Weights of a small transformer language model: 357M tokens.
Each number is 500 + 50 x the weight over its row's rms, rounded and kept within 0 to 999. Layers, rows and columns count from 0. Numbers have three digits each. The size before them is the row's rms in percent of the matrix's.

# down: layer 6 MLP down (transposed), 1280x320, rms 0.0288, rows 934-1015, columns 80-159
# up: layer 6 MLP up, 1280x320, rms 0.109, rows 935-1015, columns 80-159
down934 093:471472501500512524553561559514460472503544518485440431539445419492510490461551529520496493456530501460461568521528591471524386589533457520476587516515570572571525491530589419603557528454528477440454517511518426504490377430456543490533502502
up935 097:490464512503399482517513544568549456519455518437525479404470519560408522528426435525440448453513503556529585524542514550539553540603390493497462495418459495513461487524527482455542511453535522566461489562559400563520573575579492506479390428
down935 097:470525533551527503546524466467532457493508469470464432526558542485430548496507556451434522544489489496537512581475568378499454461511526456390468534489579443439508496593560534601493504562488524422524531492341492455418589475479559524596427462
up936 098:527551512548454509571480478470527609565565478610575559559574538440530500530371575574505469491441450521563501529497474492530436457497552574438518457516503484652528542513497508526561435586638573426547575553481540485505474531405571544481499602
down936 096:485412550451531507407432419542551551530482506562491577516598519566532550556550563508510505537477538479525460497482462598540536431525456524456487623523552533552387536522457436564584547546438394581541465546548525565512514494560482384419397557
up937 103:551514539614494553518544564517463461575422462441566478484541465501495439496464491460497405526441552521453502552480580513587485473397556486429562560516434506522472466450465399478507507451455592514492489526546530500506562462517478502532432497
down937 106:568527579519531508427501534386531411497512545596526490536446442496501603476443481461601509434538480478556430527457569666493511442437456488523505519467481531504483524439453368506469552482531486514556513390491482426483426548521497471484481426
up938 101:506476457523446563470440478484533588460551410469516474572399604493587506525516475565597456483529471531492572515541419454551537453559512470548567599445442504515501481492537521553499497488523545438447471501537457526436436548463471584524527550
down938 104:397483569542492608442448599442465462497557563497545499470473543476503583656384503492516427519494428486552513438503498535471487525498516437432416506541389489415523504488548538561501560484427484533451579440550489475430416561539445506491437434
up939 093:490433504475447549491502521516525516525526561498499427487529513556577465463464511460521420553524478387474558403555518530556472485561473587510553477497499541543622483470482519485490497507418531525502409506528530458452488550464456576525506535
down939 093:466446500490542497478498522514486489546425412545466569553531530480529581472457494472456548512463507532519473491524422397495489559573468332479546429451613522567512461489445498461550630518544466551563489425524534516515494537574517523481576479
up940 100:526513540389546478504542461436490510507418458442473576528525545515501508524551428502410549561501482416515424565505471489535492451451581521435557541459495473567530573573560447492474443477497490494477490475458475575466503491517491511612458503
down940 098:511504496670542500578476404514457560461456506472437473603562618550479519544433524476459522645432511498492549493383510517529561441544531503414601571578452417478473504489514442505569597470561520511491529453479505460529479491562588479451451451
up941 103:603535535503600536533463511494511448531460473490454459554522501480615413560503483504541533468539607523566481567410619438459525536502458529470558484456468564453488488577590384518485446519467390551561520530463489435530543543563477515510440591
down941 108:481455526481488559471541533562575518570447511495571656466403551443456515604419403509522513482515467471499565568486522446494522459529504507532445479551561430519489467485398511531474481503544559559513483577462432453413578530543527484593365520
up942 099:514489469437515534462517487501555588516478576540540540487472585432544488473478495523615479557546525543485478511522534475401527503522584432619517517541485417500506558571467463401503511468502499555451460468471573502551527541570503457540487494
down942 104:497420510513522526511555525468541489535564471470477552466550477436502520545517577531519571536490420458424502452521451508493494523496556456496568489537495467558463488529460464467584449541479504552498557494550391517477530460532539524428482447
up943 106:534492526486535448460455499543432432481516504574517496446475467478556514468587485469548570504515590531496568545538550489421455491434557530583545479539434501424472523540453406420431561532481435436394402490510501418487468558478481548612571634
down943 109:567488451477564503515425433520589513498630498516532448492622570586482498514533532442485493383440568556517506508491423469545459431542492452492489439536512529496548488542531564466576542611464537536468500487486530433485537477489518421625499437
up944 102:442474438519538442466562490470510529508544426401566518571522555607482422368495537464522586507585495565468524469488537463459435584485519470467617520507517418399451586553600485560482512517455538600446461465529554522461458517500625463409557422
down944 100:570455485455504509451575517584511495504396480502475496583500540507508497572583501502453495502505518463483437523401469516516501499582468500487499532472490427536483457479479432534526407528557425559529501544490453511498488511475473510432581477
up945 086:497461534552481483402445537466526446500484556548530500431537511577477559486429592426539470515408495439439447598441425504638598495517522563517449552529493510523495532455521529474455428502500446488491507610469527560479508492474514635595464552
down945 089:569547556530509538489484473513525520537539520494515574473436537451490574521487530466444498466499475466508499469464501472549482478555576457494536556495489493497447496530456460598524521455468529550420509483511492551546437546477477476482459456
up946 101:567439523543576544623545583446478544545527494494453502494492451456512544555568467423510422416609556511427581448597531493457434536584505502503482424486473438444524491530488505530543422446537565474533464532439515594511420473501456578552498391
down946 105:556586537420524458350532587455515496518612532535529461504498420533506580486495524445492457561469513554492499435553514507568456475554444550480499482386466463498459476494487484495512456608457483519439421536503581490515416441518538558529512497
up947 102:491587485525436535488512515478505560492492528399498445499471461553383440512452539454537465490571474482429482511551516505507512529502554492472578566408490522441486536481598470515499599529525507509470446472527495444420459508560541538517394512
down947 104:416441436455509523562486484561543488533577546607487449507526475411548477516562479463515603479431449577586459522478573583543466520489425476417456492508550469507558448484404555578442439488510528470545503488538476432509439392489460561516442438
up948 101:516497551545495375490551531481553515425510562537444478521500538477483508569559465527557562384540531605474382599511517534508414499504533511586504499469396483541514479533497518449502512504438484471545535570503458460524470482519479541580499535
down948 101:435458432513527520534581537432622435437451522490480487556529432524543556457452530634525431510521433565554483420467451487479556473470455535484542551575516491479476428557450445532477513511557476499472491501573495497458557562500542537444490429
up949 108:562439563513437491553604413582466474493512438435542485432477458517458605570442539474436431524476475530444477577507535507429537520495535500538432511438520531505527486454587472447577599422510486449548490481482544544505514451432533496480414537
down949 108:577455535396513525509496478519490452570517565377483416469400517449475535506440531479497478507434469590472519409566491526441498408521546610505478469479531500500477444438541433436551408436495435473412488498488411566572460571515483572453535498
up950 101:443545533520556521538442553515541391564567530511530521507459436450509427459514487395507527489529462505596513472407459490467479495482502511538523533501522520452550544479443544485604479511500543558537587533490490482446407558515508571637549542
down950 092:521507522541421580488512471564468494523487553471449528552557441576495494502573548555536530548495537465480519588489519487422493428447479538446488546464512466532477490486429520447496607511469515403458492472529305522444471420517446547517492508
up951 098:373502503484519507623487465499547486499391484489556452528455498526607509529484512574509561554558470538535399516557385572435468429518479494508442518500567589527461431516513474518542461426482560484495542460466509493403486495505501534609503420
down951 097:557434498530408483461501502540510565588465530512541462505563500429601575439562563519494401449506536491445495408493582465595471609461434505490562462509502364589482451584458555537517510428501534564561605520573493496427482524591451487520543529
up952 097:456548584457479509475431470452492473392550469653522521500442524501517454568488537495454554474442432476518503488419437490528466474510494528513525581435646463436551486450526527533504519466579528500481561542413524561490428539415480518538514521
down952 105:484485509431556487456478505506499522508518453453485522567424529409449429458516454533460479500438466435560430420529508490472497514482414494475521418529507518519590448487467458506427471444541476585545494496462503548523510540364557489560461455
up953 089:630493528447453594512562451494456563529477572450511468521473526554431471434562538542479528503395543560521478418520546482544509422527572463525550541418540460437544461533530548496453489603479491539466546511386509502565546546587417487600477494
down953 087:577415516482524527481604448434502541541463471497526433559497477479519504431516480499467513481451541498545523508458478406469419566443515474533522590407388494488494429496465465524517444502536507503502431491591592532499483523515571452478471431
up954 100:497503452523475545563554404538618488487483477521456531491423512533549439574437492488477608444503498557443483478454484503573487503386493544516601442537495507473498411504464419539546532488505435446515427430474484490509539480543457443537524432
down954 099:429463509400499508656483493370372440565497542489515502561494448438460522429542507610489415492538462503527573481550548547454582434486431466506420469482511484513511480503533512470392509512549586547456474544469503514484549547529533455490445524
up955 116:554498452548548503501524456498458471495495523450451530537506602430506428473438536529525432526556469484475507555441579445466479518591458540500437470544442537480503443532494453498481464550507542485493471511466567524433432566480445468517441583
down955 124:524456591558506546416529533424484529539567514522376587463522507552511590501541485482531495487464440609560571616581550442440481497437511494473393528478568480498586430454435455425516467440544505461486451541490504435533526483476496545457540457
up956 098:547491463474468568446508499584529494479486389542480517491560507464553391447524429465511593451437485498510538549489446489432396507557430464469560434419536496458561484497517436516510508518484415542560440558545530518474517449473469535498448506
down956 100:512465409498550458559556481505530500506510448414501458408434467474504542522491479519456525396468461497509503568461478463385458502430486506547460542600496534533539530497538538529407615502601556435549472535434458520546489464387439589429486629
up957 098:526539521493475526496545485509474563557434437436388396459505577435443497559431536504518521548548561522428579506556534469477462472618512477580489509567448562482514548451407455411500478485458539572530514545400373528555465509492455498548490537
down957 092:492491428508438458435442454517486449517531532452527440550484518463460568585511505604463455530523454441449520531460511548480588601514477546474547529486453444503540562533496497495552506502581503511547525509469473541416483591472528533459347530
up958 109:438511529454484481633483521474542509452444492478432565487477617547462485494506508614468459530510503494354503369497430534418472483546510444475488474520595485534458510571554472526457496419482518531511514509413426532505508488346519432551473528
down958 106:474528480522515540376496570474441473467509516562480506509430424506539523447415411541550453491463494561489419525553545425467572548492506527533459557536533515510525536449471460423514530470417534559571574537389559458456426535457653469481540440
up959 101:405458589472469441609483544481551496412461471549454527488540549463503491528530522455480538507573520474454444491545456510457516480559476444455527450486493491617467484514413481537373485477436528521488457549439473462565569489410454516483536510
down959 098:482464413425500615531487430603546385493448455509524547454517511475561509515488479504459485421433475523402559601580482548560576430624492505563487650516553455515485428483428510574564521537462446472451561447479470525520586498393406566560566508
up960 092:456548646497496524484559573541433441595498587483530554474611533370547474532480483472506515430453446457469472449427537472485558492508462626526533423465483512391531488587466523510533495518450499522557543476512515550556432619497483456494525543
down960 082:521567506512465445420404516415587479472498508493510519529528526497513509479538424591552526580514484523532432502562475502451516586578488492463472536425482423463497460477483513496442420445524438448490530518492510422562550441581497491496590438
up961 102:487441462504519497401553520526489404529520463516511546506404583383536425463520540447413513480488457501541615453550508521506479498464494560522447482522607440514489418493494554439456544506498438629472364512535472527558441471483500463554460532
down961 105:526433416609505503449574466525590490504536477489473426538460539499471529569615501371441512533598404467535627542546489482473495518520552417404569602513476483399549484455421569550461453455575477519398522461511479497485500451493458529460490462
up962 106:539617489488542465583515470491591435466480544511520461474492539516459568412467459423490499416464479621473554473442438496441540620463467557540681471552514454450432522409538527479386461520461523440535415527518565484396515448470499519547563515
down962 106:529466439532525625456504486510520531551465501488498541648420469526567486570472544527473458509552538439398476461430554515602561559511500418483520539431507501526488544631446521519488601480491495484402438423547514526468503497469495503466595523
up963 105:478547457439471647443562463529465520579460511566514563530456472527466532502516470398518522454550466547560561479527516540513521502489486431453577508424563532590443547513522494542508495460426520475479388497501472416463500449457417523485638592
down963 104:447439507510555505427528441533472459523426479500513486530520451541545552526612497425384426527513521526532508559500540620450464542532535504554430555491616458521564474567453477399485496449430433547490581497467458531506550591535514564491558446
up964 094:430484533502482440557425523607462437450550566487481426531503509483581543508483514510537514577400444461517525546451531534463505408530515530499385536573516626522428565438585544547529544488484472465524422469510462540557503556486518495473532538
down964 096:447477443494402583500509435388555552564504512444470526443594507441480477535612569463439554431456375533492534380568482518492496492472485565583386484533564426464469516457514518501485488568563487541535618483534450409541465539455436429360485457
up965 099:533452516489589488467485488514554395422531540553441503535463519468525471481518569485553560553548407483506462592514486544392486388490490517549492514450429532438512489514471510477450417518502496454470526514511449445467491420430487495431552504
down965 105:425407433416511542385502485548469446498507554433507525482415430440485514511538448485480579515407398488464455529568561488521496536485457585564535547493624530471519559494527537496504486467508513530490539425472473615421436493451572523533484532
up966 098:512509558536534473422507492448490473509534571563532470590572461483566480519529446482503473484553540501491462486463517529516451503607519553548597457503522477552508508503571579479446509600493522578508491515510462595507485508507512513432475511
down966 100:556440477486428541579487485532479490625471571463497574495599574465491537586476557513445437560522484491469430525520447578438494583488448540463398461562573538524560556524440502530434527545469536512552556461523530477607463449508529473453471409
up967 098:515467462495476510500525449445511413591478516453462600430462498517458448467551525600452588464581462536506560472564493521498524517528459544536483584476488550462438480531495581460568541413442485489408528586450505508423527530457528490447481556
down967 099:503492510503502483528477572412518465503469540487535462501506485452503515543435520476605481572447574508520530527593560526513505458439390494442466503459493463590496560540484586521350557489487495549538500429385497596501532435488488467547590463
up968 103:478639449460507514360391444541520541541571410448496474482466507535542603537579486473509525568469409576548499541488476516522474518493548541582483465478418487541438538464541437416558504404560484500457521539488576492497541542583458575531495599
down968 102:636481542455492513529529570452496479496511466556487559479452466483459397577493517424473563521398454466366459511543460488504443571493529427471569454555537608448566535448491472582508451514466485519495526529446522527532520540382562478496396548
up969 102:482403556479452498554608479472515424552509568535442460458473488485559471431462462608596520497539531588491580509483402530375502457440501476421648482527507483494445452472589450491462528462484526470450498554479459468502599473497474488505554440
down969 093:513498524539533436452454490452471533561524555514567544471508356588429506575431433508507464531481554557612601533447511468435575443454536487417544606464453501503541488419477404474573456547530468603487462552474421552421499489453425523583563454
up970 100:513519469435377439527417491435518568537488446492529497355506574504513529608435475509504451592477531445496504474444483574552388516527518483505475493528418477579657547545406496566508471485536550561466474462472555524436516544517536444463450544
down970 106:492528531528565509485453593532527467474559502556502383520447492396543462494498490463444532550464482469552490535518488537531444596489483400464453482486515556508570458532515543465451487397510505518542533548442537516508534584441484513541437601
up971 094:355527464506481464543438545497531524489551540506575513563509611496528480444495500474504467429598588567515529515428465517486498473604558502501555538513552508473469473550416435558479490560482507585447482543472493518472507512440481553475433425
down971 089:569404460438506650514490493528502489474489504458448437599514460483427524477520509487505504588512490494464505488504499432467511506478508460514522494489523447492503522437545515543589523500503539516503515552392570533481470439560458547463429558
up972 098:522563529508531456476495524498561531541488539540523462556575476535567429487486405463556504396542463498504458579569468443520548539528512492407468497494651546447518473451478452497469560562488525364482491478462579506430503527458541507507574489
down972 101:462420447473444620495514421483495532485509410416496502530593525449494516450456547405542571537481485432591448541511468488539534492425466479517442567566476513478428538688400513524499484564442565549523528462474469523495573574563470521538463494
up973 093:530562536515538421507433537484534461482448467475497496453499580521462500498466458459441417459529541476545452500473595489511535609545449578526449469491462503564551581517495402447490510529489594556484472388507503480464572498567448556516548577
down973 096:490508459509550480327400500502547533499545530570511531549459534510457412499530630518445521496521482578478489475556502542415541498478459515437494464496618484453494485459516514560427463495567497520561608542595468398531499481506499599536565499
up974 102:464425543464507532478460508530475585520490497520499483558596380462522544531591492433523603427534460571558557537509538498556479480569472500493544494576454501426522506490485490548589651474463453469437452515528515577543529458438467496479516453
down974 107:414497493546469463511572494569528489557571534486418522499468561562462512445535502594483635479518521508509495565480510379496486543493428499567373586447565552552473579447525582515472448492485557584521536579475463503527496527513522500415439528
up975 097:405512578386505471467412572590560441573476488430492489494619616475469493489518555499523369502568494465517459442460471548498438575460592480523381541513588513408495513525491502419483479507492508534508369465458519525496456566559490428452456432
down975 087:584474445560529530571507490375549569460487472534463509549397450550504519475506407462532521426468531585526577548489502561500561500423488574472481495504431544478478563486582544535559504602540523543514534466466537480423570519466531520479515582
up976 089:544480492522489438582489464487466506544512558449545443537448439606507587475533588490504470583559494480541399565361427423572447413541486506535565539451524494496445497566511482554558544477528382413523461554473565526476501441472528486565496537
down976 094:433470513522494581470563496501529555501399495578534584438626532463482518474477570477495516463568455572394567498549393526431490544535468516456514549523569508437461385512461393437537455533567502461499465400484413452557546579513464471503474537
up977 105:543438444529625540567524462519528505517463509536656422484486545544483535460419448511583425495515480561550478526382526498423485557573474584461434441604479485470517529512592552490474464466495547576501467486539389503533548383575569559526420483
down977 103:480498450452458586533361525535497616526444499506439520502472429400563586555493452563522427420525530505595518530514531465493496500540534417438520534503615424469483518464504492525493450573497473513521555508490466456541457510457532459402487604
up978 101:494559468469470529502478471388434461451532460547443422487474572530571497628469503460485530459572488433472522511535518474458492539484424485509493413490539536509421525529551464524469464536489541580491584494480509581448485519496574442457483504
down978 104:432562549409472503494429411472427495504514457510478548540486529445507524466582416422445444412482373551550551645452554422458508559503431489581561467530490526519547526529569436525580440526579507369490517526495465493499494426482529534522546512
up979 093:500559433374565456540454504444505508474490510483535491550530514424444548520537476569500498504597543596541466556427510578568541458409538484453610582503491494520499538452463483482471442441433504475430570569442488546530536613439502571536445466
down979 084:599447391523532506495501432531537503469573472481555489537491592444513521510463537389534503474446468562459460474494438467456508588560479470496418525536486515494525503526472489476529501416472512492553495551450540449487522468493484448505475536
up980 110:520487475522579562518368473484450475502526559479539470517469548501440517526446543553518598521431530506437463485424525502428542444587517554549463460591496437446505489531507497511489509462430456509491417542509522416486540519533590572471441428
down980 103:547496441422555594530432496463459498578460502471492473516474491447505387493539486385395420466551540390512597528564591498564435452474520485536489593431542516435393640527445412567518532475527465464460467516551431432433506479474374477574488475
up981 097:512476552485561480508460476432520547526472575510494540534444527521511465558560626522513428458464465437478487545511533549500517505532514524393461527482584521542542510526500646448551562427513480609515485522441494424492472391510559533477510508
down981 104:581403502388535572540503500479523470462448480535422553445513451536558450478545588416586537493505436456548470490528543537544544510584468451478542505544531544609452581488448482508484403436539458529499547515461507428479523469463529570432530424
up982 098:547563492445556510473551502509444547440509527431512542478477560492477489490470524531615485490363568554499468574407511485387368621447502495595522496531418551500572500499538479506486443511460491466478528506500501512469577394498587518539524559
down982 097:449549584465442512543510501407588505532577516526504439489507619483460452523467468402459511502545471428441571557547497508456431543567524445486542482548447442521583446394489486454403473532531520538454496453570545538483434558519520536457547578
up983 099:456458516465513491578483466426440498566448542495475511510495411482400517424467399522543529527459509477552486604589429452468565462505574446467598496475519525548421490463470559560452489604545518486468364502567461540558402617506573548457592500
down983 094:476576408542450528501458522578482534549565492474448528528464498479492490545443552524477411414529457453459624456449549443458522543559461499498516455557560470482478422505548427595517544604568466543476481438484537414465473361504529485538425504
up984 094:507564493495473487531486499478515580467586534397515492493502460445428419531560528499508446519479499568552482469411546574489507579478481493422480526455446485493521476530489480482445622521462394547473561546494498486483532361508533470453526639
down984 092:486558537515536551512482447470572487583548540404509496542436501412633465474403566498433605484499505521397520550519522473541522537472507436484380588547518495526482511544479514495591487588575475460459465430546484425519423570588464507563488368
up985 095:468464503507518403482531446541493517542572548488543466492513485595571541519451518492527552526486563510486502554525492431468424549524506532490560417449358567504396542536461616501552498485489465459440451546517446560497458527514465583482588480
down985 092:443440529390465566538533488511570486537611507487517554488479556463503490546436513535535498552503508603520471515460572441512488499449455516476553508538509508516488509482521518466481524554508467426446478481546554486559583490564606478505432576
up986 105:454465511500496363465407518498479564529518401525454527535489528535549486526542517506484551452465606498463485485604533454486411490473490519566392400476488507367490541470450486541529472424506465533453517531523480530432518475513550481481469571
down986 098:491402504413434562450508444475472440465440486513483510518514507506603507540457537499469484511459536517437524422518533556440437410457504497584518487506509461427569458481492462559485413588534536510487565458532544574530493474468564505556459451
up987 099:488516543491554508458391453480472467470556537491492516523528452455492399576412474398589541624546527502648527492462511441431504593487565452516463467536486576567517575506425534515454511539539478464434475434533543439535527461561476468555478492
down987 096:456467455424499464509599440532451413494436432438517594506527525481507475430586432460379430478457509475485490551454507586599551500512426442530606626481513483548444540523428484443499499468461505565543565474435524554549550568471532499482438454
up988 105:409495501524467496463570568535415483462416547514465547488579497573528510508523530564616466501563509504494512513486427469487465531497557543561609513439422438468533523487580523472450468505477460594494476495464517499544540551460465555552478593
down988 104:466421492470482446529494450502518471581473514441509497532514466494608492449539426399439446592473488530589464535459538542485553426474512457417477510532504527544387478568407507590462461448513449572562472457564523499526454497541421512459577592
up989 089:373486584505482484469500439444529496518562473454485533518467529521472492504464523587507482594474515550522488464484477572471587451469472506596483530516517551468520528502530463488566437466405502457424500620510505521480544500436447566357451524
down989 089:539510479485455559494410526532509508478479546490503550523413442523557394496567527447566489363542546472499544519489523481571492514496537487424433506481507536547550537559514514455579598514542471483536488498508519451433462488528587514553481443
up990 109:567537499580531380516601524558549462560501551612572497558549466519508546420498475551482576520501560469542550476413503582463481532502512528402470523467513547435579370490476463457410470510588500459474504545478517532454609450464511451471473580
down990 105:604611541471366486565542528498482502544494506483437467524434386497483403452450475418523470527528427581557465527495437486495563596476511555451525469496459590494388517518573564515494424597469471548624498527508503522485557626551521562429535533
up991 099:456455466527543557509538508411541549522450512420488505512539422506479612480502585411467519529507527447476488481455511589518521467527497506409468518480521468522370489522416474566546574448552472513500542504541454563556497497498470530470545507
down991 095:531577609501490514446501575514435517511502485485473479454439453414510432446452552501469475475485483645479466513565475457457538476482466549517587489501556512430437448568517574506567506512445510469502543532463573563433532322469553479521533457
up992 108:460494559571537476512445566478550502477500539529444515555427447488557421506440547487480542501520490460556480590445506516605462461498508453525459508463469528493537470527480494541494566454430472463498538504505592470451514532509393522544475507
down992 110:442501487520512420546492426472504523441554461446482464555421501498508501519463568419538480483482553575506520429367566482449560483561410513519604534498429541564551578436500510599426555395526478521543491457564529446554553423537465566534543490
up993 097:527433489474552489464587550548513519355430534604510473385561519510519502570508467476524499466500439542511372438483583538462484491513538566482502469578553481547574519550552581505517386461460467435519558466421494491453419549452474587523538552
down993 097:519528369500509543436510421567450505586506451415483510622467516492421454558541465485431550538471435413573453523518525400534562478522565551459443546495591511516508486478453458512515496414440417552521517466499516539527561432459576508499547533
up994 104:532510487449414472488467502490445513419514416394540552539519398530591533481422460432414505529487480496514524493518489557460455444406573541527555531525519534480550592495476530482550434514445444442480441521549469486530475561514553528450524517
down994 101:524485560451532406400576437542463432485359601432455517598524512502478480512530488445537503473512440480473488485479465501517664469544461443439494434555508506502448560480532578419529479398416520488546450511479557560405543559553530460458439475
up995 091:411522439586386359554440468501513472497441533527466514476378460500606490500503384497549567482451541488537508538352508410517448420520536453552503403562444552522483490541498604447521518513513524470523486479409520571566561413601565500500462496
down995 092:594443520473430564476555516518559517426530535573584476471527510541503392406462544484535516535474506549506547534514486539516507518455421468411489481559561521501470506491529563432479441520377455531510566488484485517490550494448566497529454497
up996 100:450522551499498529498581448521480504509432505490425491567575494440541427582512412472409459476558452492399491392584560518545512555477475469511514493514567576429562480524457523535451499406491611504498563488566433479415487385422577461520558517
down996 097:504469476581476423458417640539549519509543477405475548443442495481512400466469558558529451445626461508490452458500580480475554571435584494545540559407482385529534460539446537462487488513517475474523545516486589392432545545376402503480513496
up997 105:471531447458480561598505473502513546509521448527519505514538454459449598571466512491487487447509426424484584367519463522562550563544489480487525524403461528484560535562541550583383491629511581512447514489417444588533528467485530460494510462
down997 110:547420494454451458609485541523570508531484513482550456475476552524449525529491574517547486472547536336518509503482504471453388467413489496480550491464534574477449468440534481462531463536522597544441484455626470538427500395494471444483456475
up998 099:493409463462452486474493580529550436474478602466480577480469589475490498511399461506514512466519593522433502503432576534555448530562505457491521602588472425535477441447476434530501563467485546502559518531492493449459526543556440533491498505
down998 105:543526494387526498456445474437388493581404460434496546391536571567493491501433527564374474562456498464535588455486566491494433452477568467466461467512469547486494481529617529545459411521527396502575532575492385449408467432472540472392520506
up999 095:484461551463550411550555573540372432467512515584418548557558497504497388437496506515483485497607462509552514588578470475490453535565550505504540466535536477564504428499483504460480518446504556528455522493599519580482476525470479640449415492
down999 100:437500588443524518491490405560542578547502403501532571424561516506616557411582475493558546441516551463515505474433495530480560498522474516576436421611506524493495422560599480526445425497456420507455480471505521442571444495553409460475499559
up1000 102:468498520442489423491523608433469478517507601574521494514482527501503653498490414564572538569504545491507569492517549521299507514467496480494489489523507545490496547432419494528468556524503493464502432547487481559472444570617580501515442515
down1000 101:459519513515488476491505517531412490474473567503567471563597568545490437500460580430514499548448555486523512491520630431522572542547378482507449461413535455485464527395536538482526485493517592531478505522473510548426471543479487573585498527
up1001 105:495449460542447525506490643446460474509531447480547477492525392416466517554460446488448490472545474509478532544469507524481449538506524481533577491436450520477511537500441534483493427447455501466459516554489456514463411442452505554496490498
down1001 102:505519551511467605518482477526522479532560548345435537456389439540541497535546474546565541527461411504430480559441460545530484457517502565585473458453472455609510488563444427460501395489427624531445622490454528463477474512562543477528592548
up1002 101:519553551519581438592402558430463515417523519546531513512429528553529509484449534515474535566436504492438589572443498543527472455532508503460598613555397515584520483575547542482520414456490570471390491492531536447447514487500491485485487519
down1002 106:624397584496443569466692546551538567519445573522430526510498448497460533566438401444488536530537474523494465427483511477537516427584544457491512527454585414474525435558458502495517443530417454455430461489548464482501518478398423529482483450
up1003 104:609533548484462426501460463523400422567516595535540603458452483491487538435405516530517468513444511500484480559539530473469499574466504406475517541500599502507433479623463506511502543571482503376585463539453470430428532455491401543404562499
down1003 101:562574576468485471509470550523539470444571498433413537507599505501472510574475547560505471615428521435595531490509528465492450440481441454469528453565475525509472491504480474435503461470496592548407504491585478476599489519469528520552541479
up1004 103:545589424589511413552465489490533454550465428379437595552529480539477470557529437474555611494467517540566462486490483538519473569441437546550563505533479516511466487510547509581607521477551471498498569450451449427549473467519490497515444529
down1004 108:569477485515481498482584530534436585337486489590421457533507442532457565540542498529483398539495455452461472479484579527525479477510465521517615441466483409443491521507477478515440467518493472534532465467486566503481454533517472460426490533
up1005 110:484454482468426481543482502342554445443468585484469416463587544503502508516470535464462471552483588532486539461453465555412548472499538506447479508568489471470542484452424492438448507463506465454490533597425449496453486464566518560502566550
down1005 110:421517454519437545491491548489482477483567464508450473430505546481484532475539507516516466443457600502412473440518545584452533583503527579499510545411490489411566470435566407403449555531505524488492506464429454562527545511587495489537443510
up1006 101:549494487486512512543473458491554496575493540473464509552467548484474511494452503542643532493547543534540482480407529551530483532484479471411537489541459511504482469509408464499493534587461467488503532515450477464463532555460443452511565461
down1006 107:514470591486464517575546496494529477481539521537553504410476421451523521479541508459505509488545536487519415473492594561524472427545470525530451471537420519452476555397528494556577551530530452521441545503463599409415507539430532607418388463
up1007 101:553465447475521490540473558527466545627519499477558455510442551452484580506472539473528533511542523505514390481477532524498468489576505440497386448563446505545582468498542463558502482512464503499438486507548524580456431573474569540559409504
down1007 105:511528519513515590507476429442544467504458599531507462540559500397409566428451489519460529497581506454494416481491550523469485511414616532511462493400575559568562424506488422484419601476479478546523498539522351462480522578568495510463524525
up1008 099:571408505525488536485469488587506466526480469430509477555478522533436599478463479540360522466623530471478584508440414473458444538467458442535571521535432514519499493471434492497494420469533467461489530604486508510488511462533440457520562345
down1008 098:466586500507568380548508513515415518461446456516409471513504543563476565425413576651457438539417571457500500539522505478449534430476530559575480494504590629482478510515534411510455599375512486529493593474460527452474436481441604548522551531
up1009 107:438512487542490451569427467548465487581461471571526448506468512503419540471411603520647492516518472512501430488450521567447505540553555460513458545490481552498426440448552542515430600482472513463400461489473475476569556588601579521415546609
down1009 100:562475570536540535467571524625546492481520481454478432586489433495462469382596492448475434431467446593489489422501537478565549451434441487479542498412500487537578470434429514525507504493440421490433433488607420552443448487462343582553600550
up1010 104:536428492450502586482595517505453488441558604488581439568457479601485481508479528450560434504586534503478462510457517569492387527499550500522539476512481544486478492498449550549603494458476599429549487538529576517485488487561472561484443446
down1010 109:455544593576536496552428496443488442518540441546568557442466522516478533496479474470498560519468516518489577502456454532501461495519363541461576496508517472490432501550575479483555559504468554473442429409553539502546468514503528520492498471
up1011 101:590505527573487529509548424581485514460506470521526604526457483514439469426529444475512455509524423503535597577587509545500423471469470486444449565489447425465413533455500481585527519569464554487441549469499483451457497524582584514519544470
down1011 099:421521484502503509510507401512567412478517411543455495457503524497420484520493527534460546536506527566389441508512511511446535522497549487567503533441496485548544442487582425536477510545485555561482447511392470555511478482416448563463462519
up1012 096:595491555587566516575460510455490438444479536576484480469442548556455507548592552574526453547529488500559562555605530422581479437472476457514581482585488534453542416548471495482554504503513521486470455468397438519481539531511566525528412456
down1012 095:422500509463578486512591566568404501526526475467490577463478517453440465547491489468425626463496526443501501478531518496514511504471536544552573538488581426486578503459581540436507526506497490556539464501485529478454514466585401433514440473
up1013 131:467477529602521518481569477574468558501449488533462496534447573436496520435510534435448538575507526431437561489421457514469482460465494427486491424521423492539503511525562468469494605505421519510436528629364474481520503464491468543519485519
down1013 125:591484568558584537436474475538400509547519558502507574534425523486437475411496539414557526507461483463479543536520471567422496454535515473442417458518454541615484494523490499577550491540434484598447469568395420454513469509580574538525561525
up1014 103:484472453421533494503602474441506554444480566524443461542474543463457425506550515512532388601537501477478560487574533444437538485569429471477496436462470479474533526604574526557465491606528551461506472460475506549512514464453470492425544555
down1014 108:549409498532472526441560557539449523506561550507437525573540490444539515511593519495519545468521464433463440380479511370507597534501541491487485470486538405526481459547454671487478497480539467538463497525501492553538477470518498528446518434
up1015 104:463409504371470458583482471523439500556467517569465485518456542531478470498508545575545474531523607444472531482478554407397473476473506493589574437528496506493529555584443473538528456460535452486520451489449498498542560527500474511425519612
down1015 113:656512467505440489494503524442486521446422553530541495567483535434536485476520485519510603416602544476502396505559524455508581470535440465604456455514547469461446549511432485442552546491411491470495444572558521496550535495475524430473534534